From a checkpoint of a small transformer trained on Wikipedia.
Architecture: RMSNorm before each block, rotary positions, biases on query, key and value, tied embeddings.
Training: 972M tokens, 3707 steps.
Each number is 128 + 24 x the weight over its row's rms, rounded and kept within 0 to 255. Layers, rows and columns count from 0. Numbers have three digits each. The size before them is the row's rms in percent of the matrix's.

# layer 2 attention output, 512x512, rms 0.114, rows 0-213, columns 384-447
103:100148119150138108145124121123146115117118177124155132152101147102168132100119141084128124131137134071171162152199171179121103152120152056181116137087159126070082132079137144156102105125142101
100:045098160142143155165108146098076144176130128152127137149129130143116115128115169125167173139104147115122113172140124104150110151092150137122113116171114112112143134130122106097138151077122132
100:161108160116141114115119123150176089154112108138146087111092112172133130132126143136132095127130095115119122146139150138132161133182138133137133125101094114113160152126162100177155114149195189
099:131127103137143152133090084085126148133142131123156110136125126148118158117123156147118137116151167139102143108147156170114139126180118144104138119150132111132170141114123095169115126104147115
096:119169124082100126115131145153120122141114097125166152109134095139131150110142101118098124129061162103091092140130125159113102134132163152143154125134143123109137139133086097114178133125123162
100:095105116120123153117096139106139123144148148140108126118130154160087162076104200109135124108135140126107132090127118110126179178144138097114131081100105112135091121106131089135101093126156114
099:132124161150173134108143137142129139107116121183158141092123112143148125170154160120122123093108125159089124134168135111130135161175144087147100171102157131129171139169116143153116113086105152
101:112127141146128139112106135148101128112164161125142108151111112133121136154140123077125134086117139107166145077125145112103101143139141160131140133112097129168103122147129080116109119120117152
108:092136157143171147132152066129140129168118138169152127132155131124151107116128138147146123112135107106115100137179112129116120111127105123138136090086120085121084096110151100133120126130116128
104:169115143161105163118089163181120136138099163109149161120124159119137122129149128128164148135167110150135144160165155154116121080130164117100162146113145142132121147151173114140128159099108122
094:152192177092138134116141133143157178114151125113112128096117136151139106116125130144122089090143124170114179097158173141139176120108141116138114147100137126156094116102173168184145098085120155
101:109152144161097111137089191127102126155164135092142122103158138140149139139063176088132134126125142141168134154102164143139123136138135060137157165069127134114145117121119113156139149125109116
101:129084124118116114106138148182155138126148144156134186081143128114160168175116136098142112126102123129123108159186139131125134124156112110151128088103103131101095120153129101157077160125107094
100:166112109124119129183157167113127115112133122113128128120128144111139097170107091160111089170124090134118096124106135172106165090184123163162115155148141105101164165082129139166139115142092129
095:140151137158145112097105126172136136133102139105137139100140143182177162128082138127123146116135154099154120117101132140136105128084158154135121109086128180141196108179142118133118116115149105
102:149147113122114143132165123083121131118136145160084080135176151155158097105126115131134095154151101106129130125125088114144116116111134107100089129136188117115112129153142124167122096146157135
101:161154087126106134152136124157147121118091145104135150124118087125109106092122094102134175102154114122103149126146122116101163131150155140128127129190122094144164164123156169127110088126125111
109:131108067119163146103125136147124100128135124116134126126108112126128122118199132151144109101110140153113106115131109148108134152123143097136136161162128136122115119125084177121159108083149083
102:136140128187101124114145119141138149118077125072108144134122150172152107114153136079129143136151113135088146088115145137119138111138114122095114179151111167167099130137127185131109126166125106
094:129145140145137138103155150130135154162074115153104164123102149169179141132166156141144135108135133117154154106089092110113198148136123084116108141146128128169122173130110131150160181150149151
101:153125158148083157142141103112165155125084104121099084148083148146121107138156117153154119116195117178137119140141148149078148159106127119106126104146166144153183103127154128122148117129159124
096:111161098089138121143160157109118167090142094110134085112181123075164082114139138155093111101177092151128107103159103130089112112172115130121198148121141111107158139143133135110121115139134179
100:146147133070142143156119124140136126132137156158121151140129156141148154132128167123158127085114117133141132111150097098126141100108156146113136115150124084111128100166106147093170146142141131
106:124125129138103137120119105137116113111120109129124099104155111115147116109132116126129109129123132132107111165135145119101095081089086142118119155141152129141118176135101156121142124118144127
102:162144150158084143112125137165144112113136125117140126138137130142119093141184131144165150158145170098080114087098145121067146153078098098141114141117127183142157113138098102137117148144162142
099:166102148123076123106143141137156157111142128112144127133155121109116141117131131138125151065106122140089157157137136098099131160144107137146159140129126113114114146123118132110148106113119095
108:118104142103181128135099111118145130115148098104174155088138103159145117139124117131111112204108126128155140146135096121074116105115131134120123117152150120160135091125104173058096142140094160
100:152159151112111119154086113121116152126131125142106079177127150175139160185110092155103134094069074110147122108149095132143144131157158088090155066132128134120092095157134099127155105123108158
101:140159142108123139136127120109115132142135164149143087101123132122140101095145130150108111128136102095187159148104150178076136140101164113167135163100157127112114113153123124148099110145096176
099:124068095151106136140170117145155163165132128127104133175128127144153134123103154114094103105134151088087122086114138109150108099125077117143095123113126115140143139134150111134099117137105123
099:127148155109117156129116116109130097114210090123130098124146128103171130121108156116121109143150151149097061046112154119082118129127142154147137148154122123152139149116104123188131121173132184
100:124130116135125129127139111109112132144111155165141116138118107114146136132164158092122132175130120132121113137144099105142140159101119108166113132099084105091146124096084108103148112136118146
098:089081116139113116134116131098119083149147169092153130147149124134163176135152119113080123077166146119149102137138168165099102146088130129129085132141112128097094143163158116122107125081092123
102:089105142166157165086109136133145118092152177109089118068100169132149121136145127121137134123176168112121155152135100163088121099210120109126135118129133180143105133170197085115156168172085094
100:132117149154134144139150113174136160144082149104130109102140144116139142159144099120171169167109156113122088134157178128095134141127099157144164120137091156114181124113147065169097146135115149
098:136149160095125162150119169161160115152085177124104074135134086161140146133115107110109142125112094138080197116143150145120112147130119143125144156113129126092114154139144139171119133140096115
109:095128131116139106129154119139193147154097142115124115145136141145113186152110153110147162179138156116130105131161111130165121135072093149168094159097073136139149113138158098117145145107136121
101:158118101120116159133108104163148152127125149156126130096081111147112159134102140129088167134125095098148108119120098107121126092118135099163061129131117148112100129157165101112154104067152161
096:117105154155138128157137144094147155171167116134153105146117094159185161110143081119120184094103137135162152083120129102106123147128121158183142099116123118125156160111129085150132143089168099
106:099148094108117089160135143129112126114152172150103139126098112105101129137094131124057155107080164130120118138134143114138129129126105133160079148124115162139121170121117109165113130178096135
105:133156145131180139115127115160132196121149151127129109120142124158155126166117134127087151098111127126132095166139148125103127107139144144119167114109144150104139139112140105127146117150068121
101:114077107131129136126140147106120117107160113126122136126129156139118105156143077158149124133150110158148104131181120166141101113109170126159115162163100153160214148166147113125109153112106129
098:098167125129110112151167134041128116122139135144096150195167137083085155114102139113117114106123104125119103161122135143092135166155154099114155096106113141114086132123149130150112110092128072
105:123082145159082104121183152107138142099080124146123137149140112127147098111098152105119185097134126124170139148115153100125095105119083108172088119142147156118168136120186146114122169073105063
105:117107099170129105133141127100143157122094119095116139118139109123130098130100098145154138111133141148089103185157108148119104160113138101126129138159111108127112102125158146084134132117111113
110:166101070143129119092135120146096171141115148159160120166129133103115147106177120120117167120102156099103124088147111153127136123108116110117141124127106142154087100111156146179123146117146141
104:182132195115112134105132106155167095095146147150127114144154143154092132124129128134117138132140109120135108112108168140099085140112121181124122094134119157165121102167137136134104135134141112
103:145132080175146149139131146122092133111130138109138125162131145102152069160134128109095154094141103133175146108136132151097141088135145149127139142116111128145085138103138147106139125101117129
106:136141109131121145131131126103138166134115132094126219131160094098110146058088138108097157100148118134153143119164106139195194139136115097115101158160122100110124136118136117131115110116114154
098:122158142097123036143092125105154130078122152097148101139123157141147159103133155104128171153140105094103149102166120126147129106169116124167124130141117080129115093139126142138105155129186110
101:088151121129139085153174139188154130134162074186144120113151093150137093145165172131097141142143141107096127136108131131136151155125139135124138113140099101096127157082109112128117101161123109
103:114138125138088106104156140113169094131100149140136170125154128155101132109081133103101152071131142126092158170160186178145143110148081128149134089112129160115091141173096106110143107065125142
103:109094090128144109170143158127121086137148132186132115129141130159104132132114177120092130137180115101160144143144136090171096128131134155127126130141069142096141125115125117162136160148155132
101:180150171148128137174147104130140142117107149135130103079102172167168120134125153106108123195122132104128130136137079108096110121106125165139098168110149155108164161081077181162116138170163115
097:125147139117125150125150156085148089082141155101138058160117128094148136131138169140113131143132081105086159126097126138088092118185146068142130092102174115125153135168147168207171151108130091
100:123148150094131128143118113138150157157114154106088178128096164127162146124102141133098149113099129147121106126103123213151131150083143119133147168098060087134108121113138113062137147159119082
098:146090138144089119112074128122112157134108147121088161147150140136124106155143186108154150119102154151144117113132158114149136125092106123121142106133147152139133102166118151119104114176106142
098:150145110091110152164116084117149120105124100163119120128168121157124127093084146138097153150121124158115110120125097129112111082107125130106152165109141121116160120146147110120134110111089111
098:095187104132154117119197110114149145090168158130149133157160131100122119167112100158158132162149122123071113106133112132132159114093139102090138129126135125142165112111118127129101146174084162
097:124130143097105160095100128097133103109106148103095148126136076163152145096151109103150089070098108147133178102156112131083132133108159125101106151140111131132143128089148139138099147093146142
102:124144136149150111096052107134125116137121132139121179126136172127072120152111138159107149094112116161109164100156127118185118121137132123144099110122141100142130093114153137135142140158150128
096:133134104143112129129139193126108133141129126113150125125102111100112134126146135129115103076106103130139174117074132121115146147148139143154158175135112155090132160075109139160141125091163106
099:139135149133075132086152135118163153142155146157125161137116098159126151153133139155131154078118147129116115122094141109128140166137123128114182149104126150110177147081157157139136138147178089
099:059113132096113141128162145148122116096078123129135148124135126126149167146129098114156099088143142112130168094133161102128145170131154135182134118142097150091117134127141126127112131103149149
095:147144103144107128123130112123140097093128081090121138131127128154114134118142142135100151163094104169102111118086142107136135083125103088099144150143096118130119173158104150097126122155166111
107:122113119096182142137142132126172156093190133127118183118127087090134118138139133125127110092100173109085134130102107140066132156101111140119137131122124105166096143131166101128174104177133126
098:080099077150132146123164141109118123130119154085060140108106142081146105170132188133140140112179162088119129123116113135103105103138120111155151130148145117158120156099154166105113140161150134
100:153166149144102124162054154121138152119125116135125114110134070126169161082138156101108111095117095139133144122127143141160123151113105121123091151089158134123148180188117148134158109141170129
099:148102081173114128134117120149121115128106127154111153165154167172056123077147138115146146164079139132097123096127121119109160148167103139150139152119159139116129158133111145169116118084098087
108:155116169133143128097105077102097115121132125142137103102130133109120107127090169113132096112149080119103162159108136142112084161135116117131118167115166111159177104071111146183124069149179094
099:119122124139116146124146108109117129118083132117115101135198120145145084137122081129118126126131063135135168103114137105074151171146163144091167120112175095096128091123130124134101119112081173
099:077137082124111068155109120133109146148130142145172138187145143121125126128122177145140148119136143116100127121108168123139152181130105142100124133139114091131094163146174107153187172118148121
096:127105113148148122105134089100106161110095136130172159102146107146126163103171098139121135112156126138128127114146124148113132141100143123099152138138166151140110173132144111174156042122114096
098:122138135186131122155166121169147165118107131120127121111161149108120156116172130176130154163096117116145098135086175193146130120173131140134149137161084166134147109123120139166112125118136143
095:135164142111103123173176123169151146089101160141127121113102115122168107137139127127102130161154116174131139173131122154114087162102123129122114127153150120162089166154116148099125141170116151
103:140118125137130121090146118139107119127119098089179149107093156090084105124159121153101126139103127103100154110144140109096151093128127117082148134159135134172107115095144173136097110133138121
092:138149124136129097141178156136135106105066123109146130134144127142133119124114088133149124107152063167143120134147162131116115153166091126137160078083122069127089121097138161131124103153090145
096:109104143125152112095078137131137144111135140113103151152111111196140098147096105131127175078114147111133130168129145065102124158136130091149130114169156153140181150134155138134150089097127091
098:140122069130094139136149134148158135155123181161118163118160109077133162099145155105152165130119068096177106128154074116113193111122120149095140132129142161117113132092055127162153132128155135
100:174217127141120120123114178124102184114114163115102118169138105148122144093127134120140101105133131137164155176109153203122128143126158135169153113104137122121125149138087114142141131127117120
099:131091141146135111127101125099095122129166125079108168163129114135142186103176099127105167151151140104114120165109107135122096101119154154118106108141108142168164150160115154147113134147099069
098:158136131163105110137110090128185125101164123199163185106125134104114111138110105148141150153143164129110129089097124148125135121182162134107096144083137142130115105104138118124095098122178154
095:113089119130135129100135124128105103114115071096098085164137170152157129126130116093109093079135139168165136098077098111115094187131142082135113135079137132102165132084128121151127137137091138
102:160037115084129117133116150115122120090146130146120174136189132122133046151095131095147138059098157138140125151197150133166082098158118130164133125113147105150144139147159088140122160133083129
094:127145136099147152114118127161115151171110114205133124136109112146141083108144105162176133108126122096159162114126090102154145118141121140129076162128083138113167131120116146128149105162172104
108:128138145116147153126144093165136084135156129117119149150136086080131121129132110123128153134095097157114143143140143142081158096064135118164134135142073096084132118112128103122174123116163161
096:093118108119071097067107126140074081076092121127116102137159125186120139103167171142139133123172145182110139139138128162131124116141141140109129089138120115148119094108147156126101186140144094
099:096117064105146124092123141090107127135123135092111134151165115147156120161109112132145127084151113133141107114120087169149124110145119127105202118119120133131108129107125118183126165111076099
097:133137136125106101122114119143103134145119098124120129173174072093166188097124109130161182131104176128149134175190131070087135109113135131136117107161139123183131095111112155130103218110096075
104:142140130184129121139177105084117109147113072126153151092103159079113108121092125129148145063122098122134132147116119177152163132150145079138137142098128124049143147079130138132122132124136082
099:156162154111169126138142138137120128131104140122104109166113168085090097084112109180111136116161137116160129155120109132113132097156118093089107127122173150131117111121111151123149111146092074
096:064110082162133133110109139123176164159138150119145107143132182113134164112159141126159106084152199143136135130132126134115137103101084155143125120106189129101127132106115080127127163052103133
104:125139129128119075093111153171101069125111168103162113138150137152102139135074166159131105113140113121135097129073144133151106137142162118170175120133151111153083135128091154125084100133122127
098:141146176128146090156107097105122135131149109145169161142116169084107133090141126128129151153139143118085091123145124111141126110128113076150099152052144140139096123158061135145120123136112116
102:083104108172145144103147163140140108111136125163145080141128151115094125105133154107106138142095174136097069126126167102164135147120107126153104179160110146117130098117115151154124073147145115
101:138132101148153099162173144119116113099142149101137115137150111109147095117086136157065132161128086143133112154148103102147169145107105091094127115142114141107150121137165122162116127098110166
093:112136142123121129110158099122135161139125122178155144125122155112101157110154138115189142128130132088088081100154140146166105115128069133056127119131108155128109119127080104123126109172116129
102:097092150139149130151138125118164133114120128186129130128114093185118120093163105131157120118136072096146150185158146119134147125084093123105097160117137139066123113100084149139149104147132117
099:066174106133133147113165098160098165133148104129086071126161141125136130155099130139144159170115130191156112075172095100118137133146141126115154147130146129069138144102189090094137160137115175
099:117113118144131107171122133105126094105100127159091147118160112112118156145086126082130138151148112156094181074145141146140109097157109136123156157112078127171153114101190121116149110112097119
097:098092153154130092072110091083119096106189143122154188101146168126109140111185155094130158135120114127059161155075179128113098109140153151157134091184121149154080140123147166124141160130139089
098:144162158107150121112120108125091171092130111119092164130095156098095156075130080160128138202122125159141140140138106174136135121090137159165133123122118102129139083118101134115129146146164168
104:122103100153146122131149088175116124121120104162171099114114149099126111133139148146183146102175117105125117123151143143150153139129099107090116108139126151143113150144115141125150160097049102
094:122128125093161126114120151113062069181139094118136094127125156115140144128197107144114172108144170103138124153134126127109105119135142137092143167136133120110126140094123124160087155159125108
099:102081136098138129130103149135158117158146142121134125153175149179154091161112136134120146107128110075142138140095130145157084134111142111140123123121122129140136121139114158154143101118129120
099:144131103112159157099139113127146122151072135099117123131169113113183139102152112099135158119083162147140150155155123125106137144106133180092109121152106158094094170128087141140167162144100132
098:100095111079144140129144151109131158150085118153132136101081085146160107151138146130130124104119133073119155096166085099156149120103094134138078096123117111135136170077079168109126110106134134
097:116154134115151109139103140156139119111152086141087137150145063162130142106084111155179108133124122130141095166124157090164140083159128120055114087167113111115142162151154154072113093097095126
102:163135114141153153143121168138125143139146130116142109167106117123116175111157119105117125119161138123140081117146093085167119097084102117109139182157128160143114130125104143098146107190134161
100:107153196123129104125159076117100131094113116114109118127169122090154151140110102121082132139094121117116117135156154136114070164125184152134146168108130137120130147075132147162108107098090122
090:143118083122134147129132132160137100169149110132104140079175103151144103133162126123128162095166137096153149110087140095119112074125147176146124158144156104147152165160082163127128115143166164
097:121121168159077152154152116122135089142150104098133132139129127152143147176169137123125163141119140117122108156151156131152140115175106169159120106168086114134125098126146142126114098140118127
098:151152089150174159115125100084095089142142114123135099113161143114145163138107165118113127145154135181083165060111118114099151143129134066091137154124066128104116110121146145164105165161146108
100:138188154130110137125089148150093157143157149164117134135114135149172159168135138103163137115107114121129132112161132101202091159139150177102120137127141095145147096095157132123140127087149093
094:158136070148157107121101119127095161118139114171136168147092147096144113119122124143079129112136149121099136174055139139177118199108157106109122134151126119114094109145111121162074131173115118
100:110085088114126177157129119153165125110149119092103135139124083110132071089159061115068117125140135136119118115140122134178133145075111124146129159158159119095140129142134141124127146094129142
105:115160154123099148116106140137109123132087161132132118115131119095126104118102122163122100077106133129115092148134113105142133183154132077129127129103140130111087125122113109116091129134141144
099:139065127170107098131161122139130170098067139142159124135142160157128116090168124111104178104095135096127170124115121146125132151167099171140116142132151134116071141143171118101154122114090158
103:090122087167169161140129126094118093117112098123099130099179115082142126144096083144107201115105098125150112098150119077134151133161109149112127105140148148123111173129168139131105136137129144
099:120120141069127127105104107136133133150066138100115100102144124148111117133134115102094136108158070152084148147145087084177136130152168101152131163090102136126131120134127144100159138137105092
104:160128157146116128165116145162193151133162162101156172126128121130131114144105198124115120153158131149082138127088144124103146116112121128133119121112159142150137092113147159119171143125120130
095:134111108150122162108146140151135103162089139098112082075167106058161153152127135155149100103125136145099131135136140128159103159102089170115109151148103140147131119156110099115128092110079180
098:066152125163104128107114140151146150141148099135152116163101117144120150090178067129182139105148169140123166124099107130116125117177137085112085105144148140113165111108083143144119086131167155
100:116102131091166195135112140147116151127163147113158106115103084165162156142076130110114141083178123104165095118114091098122123161142102117136147088133139129135131086120075150136098139139139131
096:116096146113123105116100104092066171129147143120133104146126116137124158111115126117090152139081093134148093153128114129136138095081134164103115120074124119135108137084076116126133157152108109
105:095137134127097127115132143102095129140157125143102120145129115098116098152161098150125131136152089124119129156104099177161097095138162139182121146109124167157136112115149115132151099124124159
101:108099154072133147161096140105088113106172125171127162127130158124118111165111126147155150116132100122118128126123153129168146120110126157135133133093093115089153104112102132113089115138128150
098:141116098151117130136136141097113170141128163178115121119113132113154143163130162125099147100112107149172118130103128082098079148172136168146167097151098101119112102150108111118099139153122123
096:106119152160142119091118152128141119130204130124163126101110071098121139157161156120138143127152191108116104085139171077064157140194170097130165120146113165146114122126195111100089139130114144
096:077128106077114144132169139124168084132124126114142113163151123120132122114098123132120160155132166125169160109131121138060113153098164153144129107112119097142165086139133135108137138178139165
097:120122122145159123134154099112117144130101138139111142039139104121136098142115136112165123116132141090115131095126119145166095112135105121095129116101086141119081124128160173142076175144144138
099:117113182123124135100148137126120166117094110137121156141111152107170136155178119114124170151114126143139173180110062118156101141166122160110099098151102124129095138109155128130178145116123140
097:145137114132128125125128131145179114156126140180114149151134149120131102084142158134160141163121159162127108105126134123153176124129092098115103116126124137100124149168128101146125111133174134
093:106084097113139163157143145137100138165162101145084116170151142155153181138177148131073120162140121154122107135147101131149112151123118121148167148120155089142161142103109101101144139157138123
091:119131146100116155127152198143137143085105167140163146097116134118122175120134149100160148099154169157185093164119137143104076110123129164123135116104113153131167159139110093073188105084149118
098:118077116121158117114118124116148130145131174117152122116127116100101114123136136109142178148094124082122072169202129118139106142118159142127153096128101122105122161136139089120107118093127131
101:131089123114142140113103134114132144151088093073088147102096135114105146123099112145118139096136129185145141118102082108153099092115126131046136108167184119122122149148107142127103118125144119
100:147097146129172117131135137147135124125152163111206110096102151132097117061151126102109129163129149147141131177114125153105085108136120124190179146158148140109135134118133119113166113168112109
101:150156106117157114110158129123117133106109115155113119128118104162166096155148075096147165080148071147121114141162067133144086134124131139102152106133154127156148138170125128092117119147127105
096:124132110134120166118145121146145136092103115128139124082115167149101119176119120086125164134151154163097109085092117117154168162132156140077141172134130145124097144128140125134153173144157167
099:100153090178164133128171130108158116124178159107155131182181133143151119162118167152104169088111145113144136119134109114133108132119100138092111157113092160131127123156133102104137158143103137
100:113066106113071140140165112118126130172191129104131187162129166110133165095130137107125090144114161111124070135097083099098149102137113125097105091136151121173106117111138078141138100118138090
107:150129137135111114127156143121149145116092139114083175163135093125100093129102130133109144130145120192091079093173114126136136165134159106127139150177110165130204127134112117088095119106129106
102:101134103144128145168134137115167119122172136085163083107120124152145134092127154110121132144130114087114168111102107162121120150132166167124137160119104149135154074150056145146126127175123155
100:086144143115140070101115122137120130121106129151164116096120122145133105167095130153143164137072121124088145127141120052129126204154119106147086076121113115116122140104131087167084146148155131
098:129106113104139123145133135080165122115119121145108111102136138118123061135136153158116142095137118159098117132115126157129117159131162083089112120112111154144124096104168125164131108131128130
093:140139093119111115111112151139143110109140154164106102158163137130104079109129138112157173106134150132131168123117168142093089089158099121098116118147135159137145136148122142146142109114106148
102:143139132105122150168135137120156132122130127143127148122103129129149100147130111109118132115073152112125138107120149115166153095122094170191112196112150134153163164144159149144155112127109144
102:119152082109142135082163099125147129140131141108154192115085113099122124087140115167107144148109101112118129110128105149092117121159152143119152108162088119135184114109096103162108121149133113
103:109149106094103137105101157105114127118130164179118141093163102139151094147110140131094139121136125148111119073131133139139126136110091139096134159106108114161118164137161117097148125116168146
097:095130132124113113150139136136060129102082126075104113127100126145182136130160102148117114140107107139162141159164123155107092073076148181158188103155115154144129164163143102096129156090139146
098:102112110142148135125143096130113134132135130125119103103128156137150146160115172162155114113121135169077131143164184145132155141161157095125099082082139090166094103138150136128097123112074110
099:117166172134136100135126086156119152103166144120153080116104163126105102136114118124137128167185123121069120133093165165105106083152131104081125137120128132114133094101132124099075131164103163
101:128196176148139089103107122109096116152155101154144116121102096149104107105100130151144114140184125133119180130132136105144139127110155113116097118136089102087219168083154138142132181141106080
099:075129150185189104085135120113155143103149088136129166168115151136112107146164119141112175073138138099116130125120107130148121121177160107158105143130141141136127091105165110161120085130109141
100:124165143156116115088131097125115150107116192147128140207106135110124105092121108148107128172140087109103123100172133150112135199125077147131177090141143109139082176118140115152151114166133156
100:130106101102092126092149122160131115153125136130137124115132116154144113062118123170123117145148101165165124144137091184085115130131153125113187125149106154126175133144128127113120126118096166
099:126140135126101125153080161131093086119117141165159103124119095115109083098090177158175112167142116101146116165125118086168110124115119144114141171137138087180147122139089139119159151110119124
100:082157116135157161133152117128137150093155104140156131103108141118133144104133113178147123105140141131104098105138095156125116138137122164143133150121094112127156120145097122124155104114086138
099:133143133119105098124043120143107119126118127137121072082176160168153178182130117109138119092105131139111136097127156189140148142136152127122163118077127145137090125154138143109116088061153134
098:129112174127108089157115092185152099119134159107153106167140122133157090134144178138122125121116103133111160128095176137148137124084124137153160079095106069124130104104130149116133108091146124
096:163107158154117135140098149120140123135114111095104161148129165139064102157116102132155111124158106136110119094154130162147133115103149114142122107074149110130154135094103159121108115124162095
104:143141147188107157120070125083163075090128115125107125180118097140110128108111083100141148119113130140126112107132156097137135108116104114115143177136147102170108130072099081120138140105189157
097:113116146139138138154147114083118098117132135082116094133132138088109083099127139168128096100152130116161108108092135136142116152138120093112130114085148093127123100089168137108123168157161125
099:135134139107165118166134091124148145127170128099157128207111163149151124120119163121106117145104117118113112087087090152144141126152104153060139104141090115128123096139129119097148110152187138
099:129120184137159128103102144130127144085127093109106115131095153134092133089133153104179165147122106108110205127110126126156152173133130097111085100143164106151135150135160107075147162142159140
091:120108094162111160117149150117102174148115117141129150115146128136127116141174125153105095090151140116137164111131140121104133146143121162153128099142145153144142130122135120174117124100081180
106:128123119153098090152124104112142089139106129124142089128113112146123121042125195102105119164141148142049151088109136146132107115151159145109137113094101128095136145133115179163128145134114122
102:147115133092144137091105134161121107108146154124133103133130147162126132164172119136146127137147117161130094155166139102142119123107121095122147083122142091148083124163165143111117081166160151
098:136138110125142128134168127166178111159101158153082128125177128116168106157081156174116139134131121119136110115154176122127096137139121092132151148135115130106112167071157141101120116163148163
099:139147073135143146154077125107104125143165101128128077155115140124118108153157115123169087163131185167122117127115152118155126086152142122137073111138122154127140120143130120160154101141142139
099:090068087136152122150067109144154139124114078134123139168100096136135137128129114134133159125137179132091093109116149109128076075099097122170080145166118117141105154103133116139124145102147123
102:139102137116101173132154078156118166106126144111105153143173172120127117137117158121151137110119142114112181154105153135132114114121139162184091117121105115169161126067145131101147107145140104
093:138132144146153136143157148115152124122161131124126124159143181124173143130139094116142139191121135138174127138121118161135148127160121112169169131113177135130141111072112099131128184104160111
102:081117130154144101139158131118158092168134121111154071137154147152135187116096110107102146103128172139141091117079141100148172166157113132142137108095147146113172148110094139172094153118127112
096:121121144102107105098103085140122086130156123108142163118146136140109061151147122103149187135116143112148145102113143079163121099128104160114087180096106135112131119136146107148074154189144186
096:122113136134123145111116159103143132124162126138102171140125089089134099139129087143150134148146164117075087166153164131152089121106108087167073140117142133125156129131129120129081104117105084
100:085137078124148103118120103116128144153119166101117159121107158096131114174143172116147125155121124106099141133114106113139157123107113114161127159189097105076054086178114134120099143089119136
096:158118062182122104166117118122119133148148114148136131088216151133100114106128133116126067131105117131086082159116128135186105091176115099161092144122142103101113132129138124117109120125108140
100:102086109106142135150124105122164072172156078100091140154121116107135113148147117132150096151101158137124172100125138131114148172124123103144112090144190135151106108096139121104132077132142154
102:129123095108164129161173099134146121118099150100192098118160160099125136165117131118136146125105109152120134132116170137117091149115148143117110136134136135121077140151137117158115110133129129
097:114108143078107107112118132160132111132119134076117145098113186136124170103132109122132139103120172096190133156134167156160148174153136130144056094125126133152125090094127114135094177129089135
102:145164118109099133092134145116163162133111126131117144111119093154139107147100139079128106102109153096151170108099087123115139117141149139140133130072129129112137138130116166141154142080117140
105:114111141185151139162148099140122142130105136123126098148170109103172129111125150140139078115131128105086158174165116088088180158132139118154102089125101110090115115127115065148175091052093116
107:171161129138100139102097136135120087133124120124128115104137141162152150125124115182121124130171158170132141170111094125104134112180113128097159129130135092150138133103163071167103141157143146
102:132112151116102142110116111091118183110159089114155170138114104106143074100140135117128128117156105153114136157115119136097100112128118155151148141098079092147155105104142080120136101124173162
104:100120119114135126178124063118117148092157081097115160157147110113149148134106139134140115099148134089171141069146138113153150126148132169123113128068120106127101123089188109143149103159083136
095:144138136120152161154123141118163117114156169134149162177091189134089128160129140116135111098121121119093117138107135127139094098119155141141159132137124121154149130184146093110115149151114114
099:042098136075176115145160157114102156116185167155147104138134119113128151154116140120120117135138143068161097142140145139150103128151111094096134108099141133133087192079142065145145175133158108
101:138125096117140107137133157067143192153172133155117161170117132150141112139114106106124094139130153140109123077130107129099156106162136149102148137082102158162111094161137092113175091121123127
109:112150121094148149141140102087089099070121108130115107130126151111139103141125109112151128126105129130181149129146127127151186074162158131090149090099130160094143113110122126132101119167105132
104:106149131157132126144120131152154129114090119106133123182119127112137092113130123114118127110120103100105149174182129131166123077087097176154092135157153156145122112148152164157175122147128106
092:087074129169119136159160157115121162124135166178125123164118130136165088142189100150110128084121085127140096122167117171112122179137135115112165066079139120107107146170101157148143083121120139
100:133112065144119129151150146129102124109152161131094149145145148155151104141149122149068135084169122161118140134105147119145099202172129125116166130143106086113145164184157075153141097123157123
102:152093162148111135153147121130159107132133122129150117147124108142168114114090133122110122145181127116157126158130140113167137123125145122119148129121145111127132156084201109161131140116148140
106:124100065185156103144143134093065139141105135110100162141097145098129083131165140137134133130109135131150126153133081139129172071098131155127156117123129112155070137129108159081151138134110132
098:114142174101118105124108076169143131117148152163110128122122122111104113119076096120170085133135124099127163140122152116147138111100131099143102132117137154137112121107081141104111153109139138
103:127121144135104114057114131116111140182127165125116095105123142145112170138096128114111116098120138175139159094152150133101142188088121082095186104096163155185142108109151115114119119152117107
095:095177153081154104151130171091130131117174106108143143177127164145158129118114150104125183154115150131100115102161098136162128145080147100151140127081116101152104072092134127124104145145149126
096:098135146134108118099169129148117117127163111125127124138125105134157075073166102101116138136108125131121076116171122099120096105069143137136069108122130169087099138087129077133126120112133088
095:101105147126147132133096131138111152123089182094154092167133142172146135095126142095152135129132148113122142174111180087091170116145146186129141133151106104098164112115126125105155137120150121
092:158121144160100146098133093083132175144189137103111094154128152159152155139134143156151113149146136132152135052095136156093182130156118072102158142115088125105131139142136101128159121048122154
100:138135110134139132168119100146140136106116138091151113109114134111113149106135147114160104102149147115132137113133111136091174148151155117076135115156148108073143120133097136134148126163121154
098:103124125170121118108142114095096139154149151146098112157148085103093158119187086136132175118155112106120114102130108137125116116123109138107120150129099117163093107135157123139108120122139121
101:119119059129176097135071123146092161118143136141108113096119087120111135125174118150165105144081122147119141146137137121138118115101129123129136129161086109108128096161124145119126127127154159
098:100103136151123152120158135096116109112134142074129129142081138173140093148144141100126081104171111147107150104133102124144114117105128152161212135126106139106094104159128102109119089152128114
099:115119108100139154137162150111100094123086129117162113151088079120123108044156137155103116129128058109116168117149080162138135212122098130111089085111125121103103095155077135170154103117132122
098:149147117121081136122142138137137159153146177160177141113167118103118131197144164100157147128110084156114128095188109117171101112145145145150156137130116074107135111152200100159152107128129152
097:131137111113126158137132109111171132180138085137101148149151113129062158128136128128172116100097108149121100122131160143117179140096138066115113172118133127096115124084082127130126114099103130
095:108137110115136150160110158125124149142136155129129113135164171106084144116113130133127144118084092124141124115122129125137119132110099106167067136133138116093094109141118164101091083144121099
095:125083132119204111151117170096136093142110122132182157165108141177069141119150138089121148135153117139152084127107088160158118140161127112100143100113172119125090156162158148087163084110131115
097:142106178120128158137123108129120136138118133157095171116131113100100135117127101122080164130153119105164151145150127122133130112079124132184105145123131104147162140140179137113085130162142133
102:153113142128106145130125155119138131149099141154110152125136086139143137137108130144121139112161122138118105139115109080121157120098127141140134136177124077125139100134115135076100075096159135
096:152109182129107115136129141124149137109086104174115162114120138147092148116176102104100134124162111147118117136104102113127105125127121151111135157141136130079164156184155144113173145120159135